Weights of a small GPT-style language model, trained from scratch on English Wikipedia.
Size: 19 layers, 5 heads of 64, MLP 1280 SiLU, 26M parameters.
Training: a variant of SOAP for these matrices, 394M tokens, 6014 steps.
Each number is 128 + 24 x the weight over its row's rms, rounded and kept within 0 to 255. Layers, rows and columns count from 0. Numbers have three digits each. The size before them is the row's rms in percent of the matrix's.

# up: layer 9 MLP up, 1280x320, rms 0.128, rows 116-158, columns 0-159
# down: layer 9 MLP down (transposed), 1280x320, rms 0.107, rows 116-157, columns 0-159
up116 098:107150100096121094124083117136171143140133119122128073130118149134135101139103163111121121102117145106113130108135163112136097134098120125103108139129115114130144117160119100144121088115149102085154113143168147109124109120149117142137093143149148115100121136117144129146148145150153149118127141150136174121092096089091134123131102160146134106131134100152134122153182174070103113110125143099155181135141140190115106106137122139124123128172139152151141091150134085124200115135178135
down116 101:153135186117129129161138106119124114179122126110133115127117155123163098166196122138126135100128135163107140098157144113149114087143185147143115150111139126119109094158133150100121132149117127158132146127135117110104164148148124182132153145111126129115111136130129132106141142140132122133133070168105126162095179115127142098128104105150134135105130119133120165165064120102109106142126094120143139140162142103113141130120128118148110117130144086154125161093104151169104126173145124
up117 103:133098166122193103145118134143117149129130114138090084123154129136136125116088133137145122134167144126143140138126132113105160141097099151150124166103147111102149108059127127114122115151143058137119121189097084123147132112117169138127194139109157147130108118108129119114127128140114161113127148109130124127104131135104179137109128094111113138129116098136145130099127115186082134109116126103078095108069124119109116124117166122161130108124117082125105139102121153129104126095133142
down117 104:119167103127110121147145096114153129113126146143109131130113155141103134060113144130119152139162108135140139102099151112144158140143155164110113083127111105116104138152172157113132167124151159132134163091133148123141156127110131150127093171116096116155112177149138111172151152129146118139158110116167077131148164100120135120119147131111114159150119125093107143101128133124121106140100150131157172102137112092185129089112146088098104114094137150158138123143100131100146173224165099
up118 101:129125146126104133149112114139136124154123137104117085127176142115124137130125110142147155167102126129143127122139166126127130136075142132164168112169133084088148114174134128155135149155129106142153159141138172136109129110125115114152104168126117143144077154104120111106142123130107174168137146089138146128144139102175140140156171126172099117103116134141130070120100090166095130153143122116109153119128065082143171150109157139153143161124135134140141093118093120085154116116094112
down118 105:148124107150136164103131103129116144129148167115175120159116090128152098129118141154093131090084124144170145110123123130138105121121119108136133076124097096144134154057158137127131140181147137102137157124129133126127170135139119170114099108123129123168144112110093130134141119162145150111118140125106116064142156126081158130140119128118105141124119175108173125124128136109151155109118120101141076101110111191064135088142103108096109129132089133124101113113115143142093128117119137
up119 098:159151129159128139121154123121150139111180118128169133117117168129101142150091123156118143171120104120138115075103089130151130126131091105115117112122153120108108103139121129139146162151083166148094097137140127134100141158176135113140080162150125161137129110123137127179122124143182150134151174111115094147107150161093110136098124091137091137120082127131087121128138131116127148149119085090127124136111156112128132095134125133108121120106113157140138123095095169138128120125129110
down119 095:118123148140149173129127151111105171093160141109134067134120138090098135162130130154120098127197134122146078157128118114180135102118121076145116121161165139104161171105107125108126099110142135111111114126100090097129131102101153146128162169104125162199131115119107122131140141143146123151106150147150163110124122122125141095119139121110129158133164155118130108099161128141133153151119090144145121118094170134168136150109158146145178115127113104126121143178080141111174088175139127
up120 096:123161137098117134117134158154095157155126129109123145109099096093115136164138103129113124188124124151107120150148120165145102126128149129125135145176115105129105141093121123131110142115150128126085092115121142140111170119145141111126122084148141130083104108171128152140154124100085143128143146106132121099170151115140150146190119129105153142143137142107082070123109136111128133114165096141163133110182132103101131133130130144138139105135125147100127111135159104154121188127141082
down120 100:108095154131119157111131132127141099106137093114138124148121120121107104158176124123104182122159176146111138120146112120172140159097167125153121094152133137111130125122140123105153126118130123186135121112125129142148126136119138146120083149088125120131105133141150143153130127124112100102082147135098129139144146140109138150111147134133144142120080126123164166145124126110171115127086132112121099148137119139129157145107143130184134089106127150169138154087116100133096152115144155
up121 101:130124143161126163108117156087116103111140112144106117112102150125162153181090166122139125134131129107110153098134099136110156117144161137129105137127149134115144146156115190124151139150129145154101088143162088119141073099098143151130131176117120099085124084144092130167103126146156160102139095117101118122134123107157112150101124190141148135131135128144088133102140124081126131135143099175137163124129106125158160100146135165146088135129148125065151119138122164148112141129090122
down121 097:105134100109134120094103109138159166143118146143112115105121150146085105134164127110128166156157115152106080142131123118110144145133077137147155116143156149113137107155096133149147143155101155153124129146148149157133168121104086148124110114177106125084114134112141135137125166142133130185117124147103107151152089146183113135151106116071130078121140170075067077135105120155160099094114096135081120122087153132092115110126112123122132106134107143106118144119132152087117116125081092
up122 099:138133116138141139107151085120150172115133145116130114137116117129137106111137154109172153136113161106094116108142164087143142146115108105096097118066134180113124154175144140136107107104123165105121139110099160094119128121139116133130146137138098104114105136129094134118150126131138100176113100127149126124158102106154117118079158144122156076112132166111151142119167102125145165161107102140153075147125150103144125102147128075128128141104167112140121122112144141127163115150114110
down122 092:108134158152128129097130123102115148138131139115126100131172119116114161140123116077119101117092136104119104121107088111088122162140127143148129143129139119119140174135119091193150144112142119111157099158135138174139171131108157071115120073176148115174107102114139170106110129110117165106123127099136177137132175105173105124133127163124126138106104149128149158095135105148095117107108118116105128163127071109132113186126132099065134145138081167145163148128140125146137113091124102
up123 100:087098152108144144101160104099137127031142109121176148126132144117112101171111137127146167166129137135115155096117128147132145148141103149155126138149065130106120107143124124134127141094154130143153161126109179139105135131142106136141146135153141146104129151144170133114132164130136127106119110103096121180071106107108113145103142116177150174102122104140126174156122145094164125124153140162105145097085139150101128088095116153107161115128131136155128148141080134080140112141133112
down123 098:119175121140110100116129135150147135144136108144094115146135121148111143087111143139127137130129098164141134163152139120149103103113170107092110137118123117154146135148115136140150127132121118092113128093091123113143111123123098187115130166108116137107142139135083131128151135149107081143161123148121135107123135133136156099158100143102097130123150101097141159171123131131097117141124126138162121173127140130162127162160130100159125118147117123125149100100155065162158155117150108
up124 098:153175136140128131088157135147125129158123146145122133162101122169129172168134135157151145151122151140144134125151081106128107118138133098125110138129072177149125142125153100082128121166114122104150110135130133113165171123145144102124098150129125119108128125125147108159184175151143135135134083116135136097140154098114129137084072146110171147131143116140135151105123156175127137158143111142157083135104110149149127118134103142152100152090156141150079129165145149144115139072093124
down124 092:122078161099118134140127109109119175156159122162094108102129147134112115121100111120122099110090143160067099127153132130108127141145114154108137106131140149136190135143087111128118129152125145050108126124082149110123114115138148073125107161117144136109154109151118116096140125101122119164135108134108122106128109109143113154141158133087061097131151136129127165131180141175142118115103130117114134117106120142128117187133135107109144127143102134088155107102140136150130143104113142
up125 103:142127055140128121126116139132116138114150116092129102135136139160160106152151119155107087158124176132135136128160133141121113087121126147155126142116140149091186101175129104065114141123143103123122145107154120128101130079134139157138147113149127143153100131130163109138121131113157143151151182130140122139123170132100131107149106168144130138116109094131137150162115133130134153143120156107104145119150104103169101106094130132151119139146134123145124087145108103156121143110164163
down125 093:073137116120107162115104161164131180074164154150150126115119133133137104141104146151133122115100064094128137132110130110169122120150149138133144134135143090091100173137133103142136093133108176134103138174108117094152175132084131061115126145124127147105172131132128103143149097178078101120128143138160113112136138113132095121141120103119128108146110140090148127097151106130124071115124114119106098149152115132132136137125148149074169096112144153116110163091120128093125119093136190
up126 103:090102116180152098130109094111077138150174138147144099131140152167137140110164145130105130085172132140138113113156154081129140112126127145100073174158124094116105161124081156125137121109121137143133168135129123152153090079113151121127095127144084071096175153127120130160152124136153128096146111113197138086127123160108157122144142100115111139087126149117136102125136180131115135110138122120113154125103109140144105166130092156156133132095134126116174163130151167128117164093148117
down126 107:104090165130131118164130092131128118135095098176161130095132103103167142146141131111146142125139107133093137142114119099084145117137130127145155127169129151085132135153118142110150131101122147154083122113151163146104050117074127122102158129158073152091122114146121128158125150128146093132151157147124126140063150152134111137125109122123108127104132128144158115116144114173169161126115118113114094113145143129142174125111145082131142128094108137129170150157157151131080143105113137
up127 096:146139177133125111080106104173059117149144122163083128166155128111107129122108175116116125119185148147151171124151122158125123139139132124112136154126096119105157129079157113127132148120133070128114128118136122089138165106134160121132131142093139102089120136105105141138141154148126136103155168144113104102113139111169129117129132103120156119118121145107158131109099138112128127097107121127173147137130095121123113120173102122123104148098105143174109148139154092157158093139130108
down127 086:086101122129115131146127177115165140157093112113136132148111117131141098120130133102125141162077148145119109123145100112148126124113131109102145143124136091147140142154096133155186150129147150111139151127090132122141111112139099119107121122105148148148141130122124092097136111122098117117111130120073139202103112104140113143154131121122121114148136124110137104123126154114082124128092104131134134149150075119103125135078075110087161126157142114098120117152118119105123137122104129
up128 095:086138097103085136149121117166136133082137141107141100138147147175131141136111116097118128147136096086102099107136113110098091149122158093120146117128143103097178181167114149135124146118191131164161122137098134084162118134144115145127155134130136169145154176116124148166128125128122081157169143140141142145127141105147143140132150166143147136118133163094105147144094123133087125104128145161131106136094098139121174130105118130116137138092136160113158181156134179133153107126090084
down128 101:155143133105139093142098090126117111133071115126171122149149116136100131090155154114153132099121114155163159104107131154165118160119089104098172118119123113124136127105133118113114127121154126136142136142140155147130116149136092129121142123110140104149161139144142121148113105120153131125129117113145088091176177172134140130126093114119154135108120098152147098157134090107105163138183129147164129127147134161106139129109134097142108132118123096135075117123105121089102152131137133
up129 099:115096125157153136146149135134108116102159123100096147105128088131147123135110097125185140183165125134131123113134076122104173143148113137109113118124125117102111110139090132144146092127146098115158079135107071103166139095083134189128074082127190149120123099181118149128151134117155162141069074122105094139130109120109078101126126144127108177095143099146143126121130158133114101145121123126084137136107120129142095095080128161129119153093117178127149157135137158154140133144173141
down129 104:167135132111147104113136142111158090145134155120094155083137097115124125094124110083171149135161124140112143143128105103136136119126146156132097156109106111124106112106134119119134154114078170133138120134123152119143091109040107094114093135121127099131120102137130104086156133144117106176138123166108119098107143133101119079117124152120137133183110109152154115166115096142143136131168116154139076144117128122146106131142147101182111116123139138099145119105142122113145116183136114
up130 096:144168106117146173113166142136136115108092129147108161138117120100093112153140088098112091122111134109118152138119173162122127082156123123105129097132148068116118138099098143108169125152122157129127115124118149103136133109132094122120136136088092126182088143102143155161201080117129117125125110150095127099167142172151076175150150143160125121115112153178167135096158150116108142125140102144156137150137091122139125100154135098138137144110138153110144125140146105133119125184157162
down130 096:125122111126094121145117130128128090156150171135100090124090109128088167092129153178120119117120123188108047133108140156102144147132128113141127140123129124095114138133088168127111092171143092147121103154120126117093132121117129101158095096137150160089124117082136178118107100105126144120120143106103100102113142126101130118138100124109149153137116129105141117175127109131145125083133164092096084088128133123134122129091152151086106113152098104149117143145077139148083185116091136
up131 105:127083115148189106125133115121107123084142110125107129136144178124149094131149140134099147125156133134183119113182095126117123156130124115139114154112138104131129107124138126116121124161132105106118132122142138139119182139077142095162176145168122102134107183145167119099122089120165133083120150069151108164126089127135140126148127125105147114111135120134106103145135154167099157085103108120128138106133132126137128150075136145128136147134102083119166105116123133122143158123135136
down131 107:144120130133121111142113125168121126089142211138113166129115114119101096085129132144098139139142145070135139129114119177142144091108116149102122144134129126113157153090125141125125129143141103132109135133123124105100112114103093134125141122154126129118104175163122155155134150159113149160131124089105120100083190127185110119145123157180088139155102123158152108112091139115076144113161151130156111107118111102132139151151151148120160129078126105156128090110110121114132106126141132
up132 103:079126142110166134129111154160149151131111140128153138118115126166122103119149142147125136128095122148098107121127131139151186115141110156167135150140168126115146161153157120134092125132100107117152131124130129149127146100132076145162188101120158140095096109136148108149094162117091141110151123164149158159177148147132156141126110132112144153123119109079127198160125089130134154127124150104138102120113123115110167127119123103140135108123153151109115120186141135136119095082107109
down132 096:141129132140136127117111197139150138126142176105092131151147144169135138124105141105099139093133118148135120159153105131147096133113146154118136114119120123125087103118114161134126120150121135142135074126066095125160135155145114126155093156130150158193140139121156092159128123171117142109124191159156137094112087113142106165137177130154122124150129128133156116149107172115138143114116151092073206116103114142126131184121161159115155101189088161123149142126130157134134094051125142
up133 094:146155070126114146156101151116121105112142163130102110103056147156115109129110089091130123113128097097128107164151131117164157123109105097144102109143133138137099103102122109133176109109134101108131112165135125133113125106138116151138163117109076120103138126105171120115168121109197134149114161166129142154130181131165107174128103122104148152123159137115129110129095138148127115125089134118105133168119147082129137141142093151173112111166115143133137069083108112169107111062127127
down133 099:094113109153106137122132185132136111142116121100122138121163120137117144155152149140141140140085093130100099132146102105125122119141154170164146088134083105123126121141097102142144124116129157205114104110128138113121114106164109175116142151136120129109131143153135101131137153140106135080130096151112138078131104176099109138109135116106101106120139106160133146169135112141128133201148146090165144140113115081149129110090133145151125124098098141181107093126126131106127138128142140
up134 101:097150109154115187106153166097118116164143166169134132144126124157138083110114118148114117140074142109139167155164104105141150134153144107138072140122142145116121141126146167162177139115110135100145163101124136114160111164145109149120138075141131136095172115109117095119172100107159138094156152129113154088165133146145143130162134116157134138117111138121132143110150166152115098141131109149127142151130143141142099151141140140124096166140141126102179116165132131129179103155170132
down134 107:118161135110105107160140090140168140137171094168123158104161087152135128175138149141099157179139088148099112181107114108134098137157116182158150122148127111176160124103142126098120108157113105115176116114142118111068152135140165116142172144122147152132103151098180111119134164135114102114141134097115143130115155158131152157128136150110177114106158136139124080176084100151161136112158127152157121094113162123115106124143118123145122161104135121130121130117152122133140139095128090
up135 100:133164141124133122138155125144135143116159105120112105160110134077136110138128118167111122113120108143167212156124139120143113118161109112100141097146118125082138134112141129149106093136157174123143111139101128163150133139132151107111127129082070117091120139149125108152131123110115140112135103119144110142126168138148096098098126132108115097139129154085104125132092139151131147100161126149152166142115130079121113115116172111153080154127110139105097095145181161128115180143134141
down135 114:144144108140101182134098100140174138125134140118113161175110104093125106141129104083146151103190112098108108118122118163178096101076135135145156092087112143137112122103144148076109154121103174138079136093127118122098139093112158156165160125151131167121126093105128095121151137104132103128145137157109136142167127183185116117122126126132175141145130108130144128126099094158138131110118143103134117141159152107097140090132109139139155131130113140175171125139118104102106164161143141
up136 097:126126181130133157157137082137121126127093150111144119072150120122095122100129072130110147103120167101120126094122140163100139150116122133135165116128149151081106114150151118141090084135134117086112155143106153154171101117133110165120120113133076117100195160127133139127142105144112149132131098120143088122134132090142100091081102076148146148134167102137148147138125115138129133134118113152204093148147130139090131119118151128147101113132129134108141149137106138103181134092169115
down136 107:140150128147142125162125089111110146137149086113141160111121094156159124143144156128163182135139109135117116167112094133103117107167109138089127118131117122159104076106145110120153149115157109138141117164105111128109129133124121144116145112142099116134104111120102140110096139160118150137103133152096157166128151143102103059090118124131129145128085104175105120122156131171130094144154062128142133150125119101143110156131146121114166191111172085145152164130097148150114139164135118
up137 103:165078165120146086162164137161116105128105128103135139134114128111119079108097144136105125133155159127097134148084149144143149147133117155107103114142119123115097122119128113151115126116133119107125137140139162099127105096138148122168190109113178154128161126113131137121173146153158159107133137153134119144140171131109151126175155111133110164118152111109142153136090133132108134095126154139076052116146101115121089137142076109153121138111137153126097126129140127122149098137149112
down137 096:148168120148140171145079146127154129092123123180073121120111146158101133157118096107089114179106142161134112126160136179153161137087163157145193158141160102148119138128128144098172099117120143128106098139121126142118119132111124155124103127147113099108146134125114143116152114122165121099069122108153132104119128107112171114123155162111118121150134107133137129126120154140101088129144102097107168092139136097161166103116139101089129085153062131097170158107094137160147145133134142
up138 114:130150132118188085126117139080148123129093168102109155104137093155135152144092134176106108076139180126155130153129189162115086121142118130141133148114175126146100125156182139142110115169132124126077106131101147104112116161150123074101125109170134135191113122098123131154129137164156145146139121143153179122141087132125138098141141152083156149155120149119164095102144164110122156093145107083104138149125121102105107112126116145153137156109140117119111130106162147140112108107120104
down138 120:125154105104110071126136186143132142184162120131157160140098124131129148110141123159147109122142174122136113133119146100135094119166131154145161119157166144105165123129130148166113115137109128128121133132126088127156132137101176134145126162131140126159113132125117149150130104106132105136127130122149165119118131101138167114130138177149170129138132166109147127133125095100137110167119110172121158115114112131094140063076115110087154157137110095136134125132134125114139166077101088
up139 095:169155134153152142116139142137134102165123132158123124156101150120147136174165135098124119058129130125138113121133157161117100155135156139129163173130148117134113110113112118100119116130160164108114090135155108180121180099107150105121100105103137136077142113146160127099174122136135123151146111144147102109076119133151135101107154102155116110157152135122130114077122160072137121167108158141116122113155131094064115173098151073091153146139146106120154138130157122186111108127135120
down139 107:169122115132143144102130109147105133178096157121111162088134132172091111117137123139116132173108164121133132149097141124094117129123096139099126119125101120130167145063117157104115112145149122178103159131127130116103105176168094186150135117128135165131116113129140104124138106117141100143110118137146141130078166117155193155105156161113133156114092095102084143122106134146157101121152166139105104095127156126135094130156098146100121124119124139134130102145082122122129147165114143
up140 104:090146141114114119108138129134128139160154113169193122105152096111130089141101092149140129120167135101113099175100118134145103093147120114122129131141136108144101094129079155103138127125113076174149125151099138129117148129134137144118125163111124143119089085160132101112129121112137069191126121144170108150111124143121137125112136112133104088109137155185154147129101152113114138124115106117150097125137162111135132154166115108156163135105071099120117150125118127088124127155122154
down140 102:133139115129152116117141149118087095181121078150141154082108141079115129143158138127135125149108124168139153118084121149137129165110119131096104121145143074110104095160131128140119122133151114101100109093133130111176141157123158111147114131161123146119105163122125121136118151102127141186113117079114179135131134116155157067116096145126121102106141133111151138142053121169128167132106108085113086175137148167116150136128137116139149144147124156131118147099103118112125155157180167
up141 108:120154163128149113105117118143135101117127123160123135071136173123127095091109087169110102115122153133156111101139137120161093118147131141095082127138132137128126098173153118135169127169107144127128148149111113142095121127151112125098114142177137173124140130118106182102105137144093089126135120131127120165143124107124157147125130119117136134125142143115129128093121105133094126117147141146137126125121131152110109159112157148132107115111144106112109117169143128099157178113117123
down141 105:133100094172144139108125147126120112120113119150126124112099149166136150102142107147145174132141097150116076144158116126155115152105080141129169092143169132132142131114104144110140098136169106195165112114120185105143164137112140149111139100090136089144134114123149110115100132118145110104142152100116154156104120148200128071118172149130118136136166154126137141123156158151101123107142119178147140143137130131148143132099113163148145098183157127123109113143113074091085172139110105
up142 098:137116130082104123103156137112115128109128132141152144155093155169097131127161126120116151177117137133128143149118135082100125186119140171086136119117149092146151135141076101141109112146110166139089114114137137143078156110114136130084147117132140107124126141086154160105097146089126106160099147095139166123131108057149148141102158138091111135139097097136149143116144126101165126100179075103150088140134130142171123135143153116145118158113116098123130168107126128136141131144106152
down142 103:131165100107105154140089129118101113106119158116101104114165077122155110130129136155146103120100127112122145168120124109105133105077132167157136138127152138135127085158157133095109115179145091115138117164134154174111075131130121100150090100136147135142100150194099182126144116122108154155167109135151123101106121144125095125137110106167122121140126129149120121136148106106119115109083170146125149109068107150120159106132126135122144086105126092091133114175121163113161119106154117
up143 088:122118143132098133134163077122104142114115172122142116130154193142153129117106119125174111140148097126109118168143124102109138134163144142114156089193095128152141098150121151125116149128115078143041127151110097089150147115093110131105143110093157148116133142129152077110118156129081119113087133170151129140147148168120146072112102139089161157157116131126150129160147087132124137115126118119165123162136123113130139153145099143152167113122124149149122118141130111098187167143123103
down143 084:141148093142143112138103149115147130127127139123154097146134121116137137127154127139107076129136124131124148134112126133059127147111104121099145155109135160109140143116158128122120112106101137094163123115112084144129119150143106090127117089172093105117140163129113135096131096149153139137159125124146147136141111133155146151117093139109121134114150113146130124141140148109121115117109102109083129157113117121148118127122121131096113165136152122108121113123119122157134099129127128
up144 106:187134136125152113126164149106117107146127125149168101153137096152162085141129140132133116120106137127134156080154107120145077154165137137162105142101114100125116126135084125139129131182112137144126101134117127128165157125134141093085142112114117105132102120149174146091134139155140185117166124175122040160139146092144146095134161159135133140129089117100083133160096148141151173140112158113124122093122138133140106151095156115141109143161156172077091131175131131141137113167078117
down144 112:097117134102168102139110129137135113149154138163076120122092152128097091148135133115123095119148087150138153148097127141161116153131135096183118126132109158119158083106145138159123111128125099127099160076108116116146140133164125098120140154127145112146124128133130095130153072131148103164171087144133115090130104157129162123136074092135127172187108112122139116149089123137147126124128137141090150119140165192110135114141147125129127105119109111135117106134130106105148127143171162
up145 095:146172123122082132122105170113136160113146123137108171167152130179109108154126131067118107121144140134139108117121123096149093181134137121149114130114128185131135109150150123104121163136111119117153172117136146162100134095152126110121162173107168123091111083166129127109118086195173067104149171126139126104134130140154129109112149096126114124126139136112129103113104142140177166170152107121170139142113124104105126134129107125151140156110114111144109122182099128137120097134141157
down145 091:122065147124142134132139119129098132142152086102123105135087123092129142106173102146139092126091147127160151095134125120106122144119141118137148144080163180126137108133126141119131160108121099147124083153120179120120159113120126149165151087176110145140180163110155147112147166139163183134152130128129141143122117127133151101090164151100144120106146122105106136114140141134090113097124166129108095139151161107140114110153051155109147108113158148151102154132174114111146117142134099
up146 106:151104129141161153157166146149137124209100136145110142091114150134175131119123119097149121146116133073126159104113149108161156150157136147104129129113115188152114112133092113136142157166118139108159148112117112121121132128131133157167154104169118131109148170090111139097137112095167111127120161128155154144136106101148131095135125181108132092120130131093129120120102180081143179151167092132118137149108143130144100145173156098131129128120166108073132145100139149125126134138132160
down146 105:144157092085144112119174156120078126109135115149132103123125143147116143138116124172160174106090149131099068152088129082137117087185190108106148143166114100095134131083119180094139114113147105102157134135107087118163132128097126116140119106132139141145082083104089149139110157105098146136118144095131153127095079161115097146153114146095156138122148135151137123081155115192064122138155160120132143139108112123095133109136141115100127141120089113125117136131117125083100184120120118
up147 099:104122140098128115139123094174129150154118154141121117062147104149171128126124105118108140129121118137123130134108149148113108120128173146119131142150124147168159150154155130164140134139113145112107153148120116172173134141099133167166153130142166126119138132117150121133125164164144126146136141139169105138140147110167110110141130110140156114113139129120110134166143104163084172155111135165132098158092121135141145164138117093167138164116143100137135103140164138146096113163094122
down147 094:142136179120095109143161146091145152148142163143143117165160161146123114117114153105164147091127103122110120162165157122146164103149143145161114133132136132096101093126121120153121106113105120084136139124116141096112126160180130116123114105095139138114100156143144073152121137076163088133152129134108145128104117132111160156126155133127081137110118114170148116150152151156136132141130086142131126112092126123093181111144097121135158171139094146104088130116150128110105113094126143
up148 106:065125122158108169112140146110111119115164148117160143145138185131079128077118164134217135122129148133116128120123161084118149100123147126131144092151076105109131121125122137109091124167135125120091159144116139133115120176174117130133072080128177078147150163105077137144106136088168140142127078111136145132140107117193091160088115114143136148109138143126151114102119170087135143121088168107142133141092149179163107182101119146144108124126104145108134162147147152110121088118145122
down148 114:126117123159153116147153134102133164113124105127158120154108145153173140096091131079102140132134118136103077073110095152114124104134090119117129128150087115137120156125116111143161131122098116125074108140135148127100120169171124108090120103084120112080116096109120177118144147116149122116106133145121122111120121117132143148108146140156127160122098184158134102120090119113115106103152120154160130143151101136134134161123135113104174149108059134118141102182111143137096105121142141
up149 102:079134109110108121141089161150175109119155146131141148136080104124102122099112143116141127170148151114104128127140167130110117076134111119142122142114163117145126131099101109118139134121141110143129138144086123155110158113125181126146082120115133111129115085141111116093133100089154120163149128115133126141121097133057085174156130150135130092129158173136162112123113149167111159137123143159123116135119146103124147164152070128159127135138123157130153087108136099084125121081134145
down149 102:082134115104109121146163116120115129151118088100133187142152115107137162087144108128133171116132137133132175167097141144179091133127080161142095114106133151091123142107099143119150144132139131131143116148126142112155132099111095175122134118169112116122170105132101126140147139139125156138128119120124066133157191074136128113129148131141139102133128122087106115172130096153106144149135121134145149082124137098120147152131118123137102090089119115169062120140142143124125149167138158
up150 093:146166076162148106136096109147100101121145138144121168124102121119165160107120093131139160161131122167162123098118131152132120139115157152119114129137143172122117083082153143130121135133105153120102163124167144104112152132104108153124145137119132145140142163150081112092161141078115101120146126144092133153129142119099152129115110141119140123147154143141137109119105103147160115133105153149103146182148089154112143139150099077094102120117117065093148119126045132101114110118125105
down150 100:136093101141126134142124059133143121125073059165110144098125129163110129117157131148166175108111090106187123130163104134160116131146125138153123144117135100120123136114123094142125137117104121131109136098152140130120127158156108163149156149156167148139107139137142133115143121131111121111135125121131122119087143147102118115127132125103104152127132132119106128119112157107111126111150088131135110105158095110169112109149096121172109091077140130139156119106104122146134132126148114
up151 100:144130095106106125095144106112133149124123136136119120150129155149083172114123152108167182180154171117157180133104101117164110117135153122105150122174103123112102129109109126087171130128129148116141114123159155163135065145109101149176093128147113132145112146101104132143146143101116142183132123156159163114115080130102147152124117111097132145128112150171090131157150114124134133163125127060107085109148062120116152149103146153173122129137158154119088105145166123160133126118143107
down151 092:152119123091150157158075122126151136110153178115133162117141155094148152122183110155123091129124165162100091109168130130093133111107113129113094137122118134154152173097089154135088100100105129087117158150118112096125137142126115128082168151127162109117152149120136136131135084102115173184140135128124142099152114133160146142129135158147095175116198131136123113110130190103168075101110096142137149119114136151125097134131139102082120173124102129129132167111090118084111103125094120
up152 103:162126136118110148132132090106165127147159116131147133109118099128149126108118122133107141142063101138123142138189130143093108098130165123116141129127141092111113129091135168115116128148113154083067118087107162155144137167097149119128109152133129150118134113157108062128143084106117130091123106126140156097119101093123132119131138130123114124124118113097135100101152129108096131107143099155144165135132134110149140160115110106088089111135155127087177164165138081114170126122132123
down152 108:106107165143137119154133145154134092128105133134101130119155101137117134144074094107147152188116108104112121118130123129096072103126164149142147141176100100130137137136103117082110105133153098146139132137099159122109145111131132096166090152085116131106176152152125142146131139113104128128101139101130099101127141168109121078092127115162096143091101091163118125139135140164162116134117152137152147111170103096135090136143105181151134140139094119185138141126097119109080104085168149
up153 094:107126120128109140131133109155131143144112111141123115103118133114121154119128146135098111125148131206131151157139136100108068112097139103126143092089130161116135114072136107089094130154129171138115124138100140088169124168125119132144146142132151142128128069135136110176130160110126026104155123128141133157181157145139105130134134145130130100114134123164139110131114154107134144180152128120119126133152175098137135143112110117141114136126150116138143088145113123139118099118098110
down153 110:155145159105114108130131129113096118115096119130095178151146163200120120116142138139125158115123140122143137153151083109098086158134118128108144141114104100093125159166132112121154134148153081152088157101119142155109115152081138132118104158114139093116158150153111138138133135127126118115125139097108107144113133163129109119124129129186120110107129144108078093135076149116151130151129103126171139116136085145145113118132122168170155125156134103160091099107152110122100114129141141
up154 108:155121168139168149068135117113142143155129132145148126116104157098140117131069158142047147098111141150132133098133132060143132128124141137155130118122094109046130096096146093198143130167143112160140150135085124100167139131128116132074121103113113135130112125142136092125122087130115097136120106157115131132135124123117115125138132145127132095162145114142129096141117166114129142172126135097099118167112113101122120071160149136113120153162154096116153115108143137129167116134140096
down154 101:150108142152089130116102093136104154132133131166112140172133139124155108129134123149148112151152114106126111137131124103118131134113133141129153155102133150171145106106125117129145137087128150107111094084068127093102124114138094102126110139144120154118130091130088096109092135097132150178115142127130118153143136116138119103113107095152154128118135097133135153116102126124118141209125142112158108100168155143067134090129165117160148095107119121101129133141107109143114111181126131
up155 099:129110106156175116105110106173132180125101081089106141150099149137127122075103180151098104146120123128121167123122122101090148128134088143142136161117122124120153143120120118124093140105133147112113109144093166107161175134117134161111139140138131088131156150125170079075090106129126123098129137159129129092155138099123111124101161132100147128157111107093114139132118097138164113132115139141126123128119141107124174118127175135181150114134167147155066133094082108152121154103119150
down155 085:102122112110111131108113152111142163124108156163138088117125125129119152127106128150098089146119133136151124176115096144099101144153136143115136137158123143116098172165133151154125132148088112092146136144127111139166084106149116069069110078135088127121130152168118142139121082139110132146121115112123176118129095114130120122146139125140150107125120158138159129127155157114122106073154146059103154137141130139118147160127124134079104154128122122111147093085121111170112146098145130
up156 105:150108085135127158125098082096096151151119115108170170132145148121113190174139123161149137170125160123137118136116124102160136138192127132119135089093106167083099132162138132116122094120128131147164095108135121097129126138115162177142129103113123129139108136127176147111121146113188127095113113159119143157095177101135088108118127118143113120121115148133125118108122126112132125158124084150137131142119118170150118092140100114102135115107116152156138072130136139103137117105102153
down156 093:113106129150181145104104165139150144097164140091135102142097109112139097151128121137135126070157085133122105141122132117124110134170121125148147138128157126097129147098135114113167156115130156129175136098120096152116144086160128098083089109138124118123133109138156129103149115118092121148098149145103082079158112116155179138095151088109157112116110121088133127117137161126149137139119160112150144132128178126112107137151152110131122090147116093148113115143147130121077123149159095
up157 096:114174156112108123102134156127130094144135093107156132093119125123146087119134127113126146104170140123110153117128146168151110083097181120155106152190116102149117142156104089141161135165113069112145168123091126146140105126173121123114094110154101125162116126083138125147144149109132101166192119137165132134142083110139132129184166131134158124162109094138096131140169154114118180099154104114121149160119131089114106115110131180140089075107157125144121130120155134139122109089105097
down157 101:129129119094090135127144124118131110154150079084152141129165135151132127150131129129155164106121084139148120081122127131135110129151113149129145087149144079123115120126140150116135168130122094167126124080172129070113139142114147187099126117099099097119124118136138131125102161088127128072104137150101076092116142151120082126143123135136118095104128134122140140118127124120129134116199131124122149123153149115145130099164096128144132103136120127127117102158124110151089158123127130
up158 097:127112107126116130116136132153123116098119142137144136175131129110120084125126123103120102153110109129141151102145096115146187128136145125132093098147129195122129127177144129132113140155139152116140173129121175124120111095127132143130163082110107153103133101105124134114152131107176145135140152084097112015114133149170106124128130163151102173123109139107107098144127112120137118138149131114171130116135096164157166151187156084129130151113161113138123114117072107152152150149171123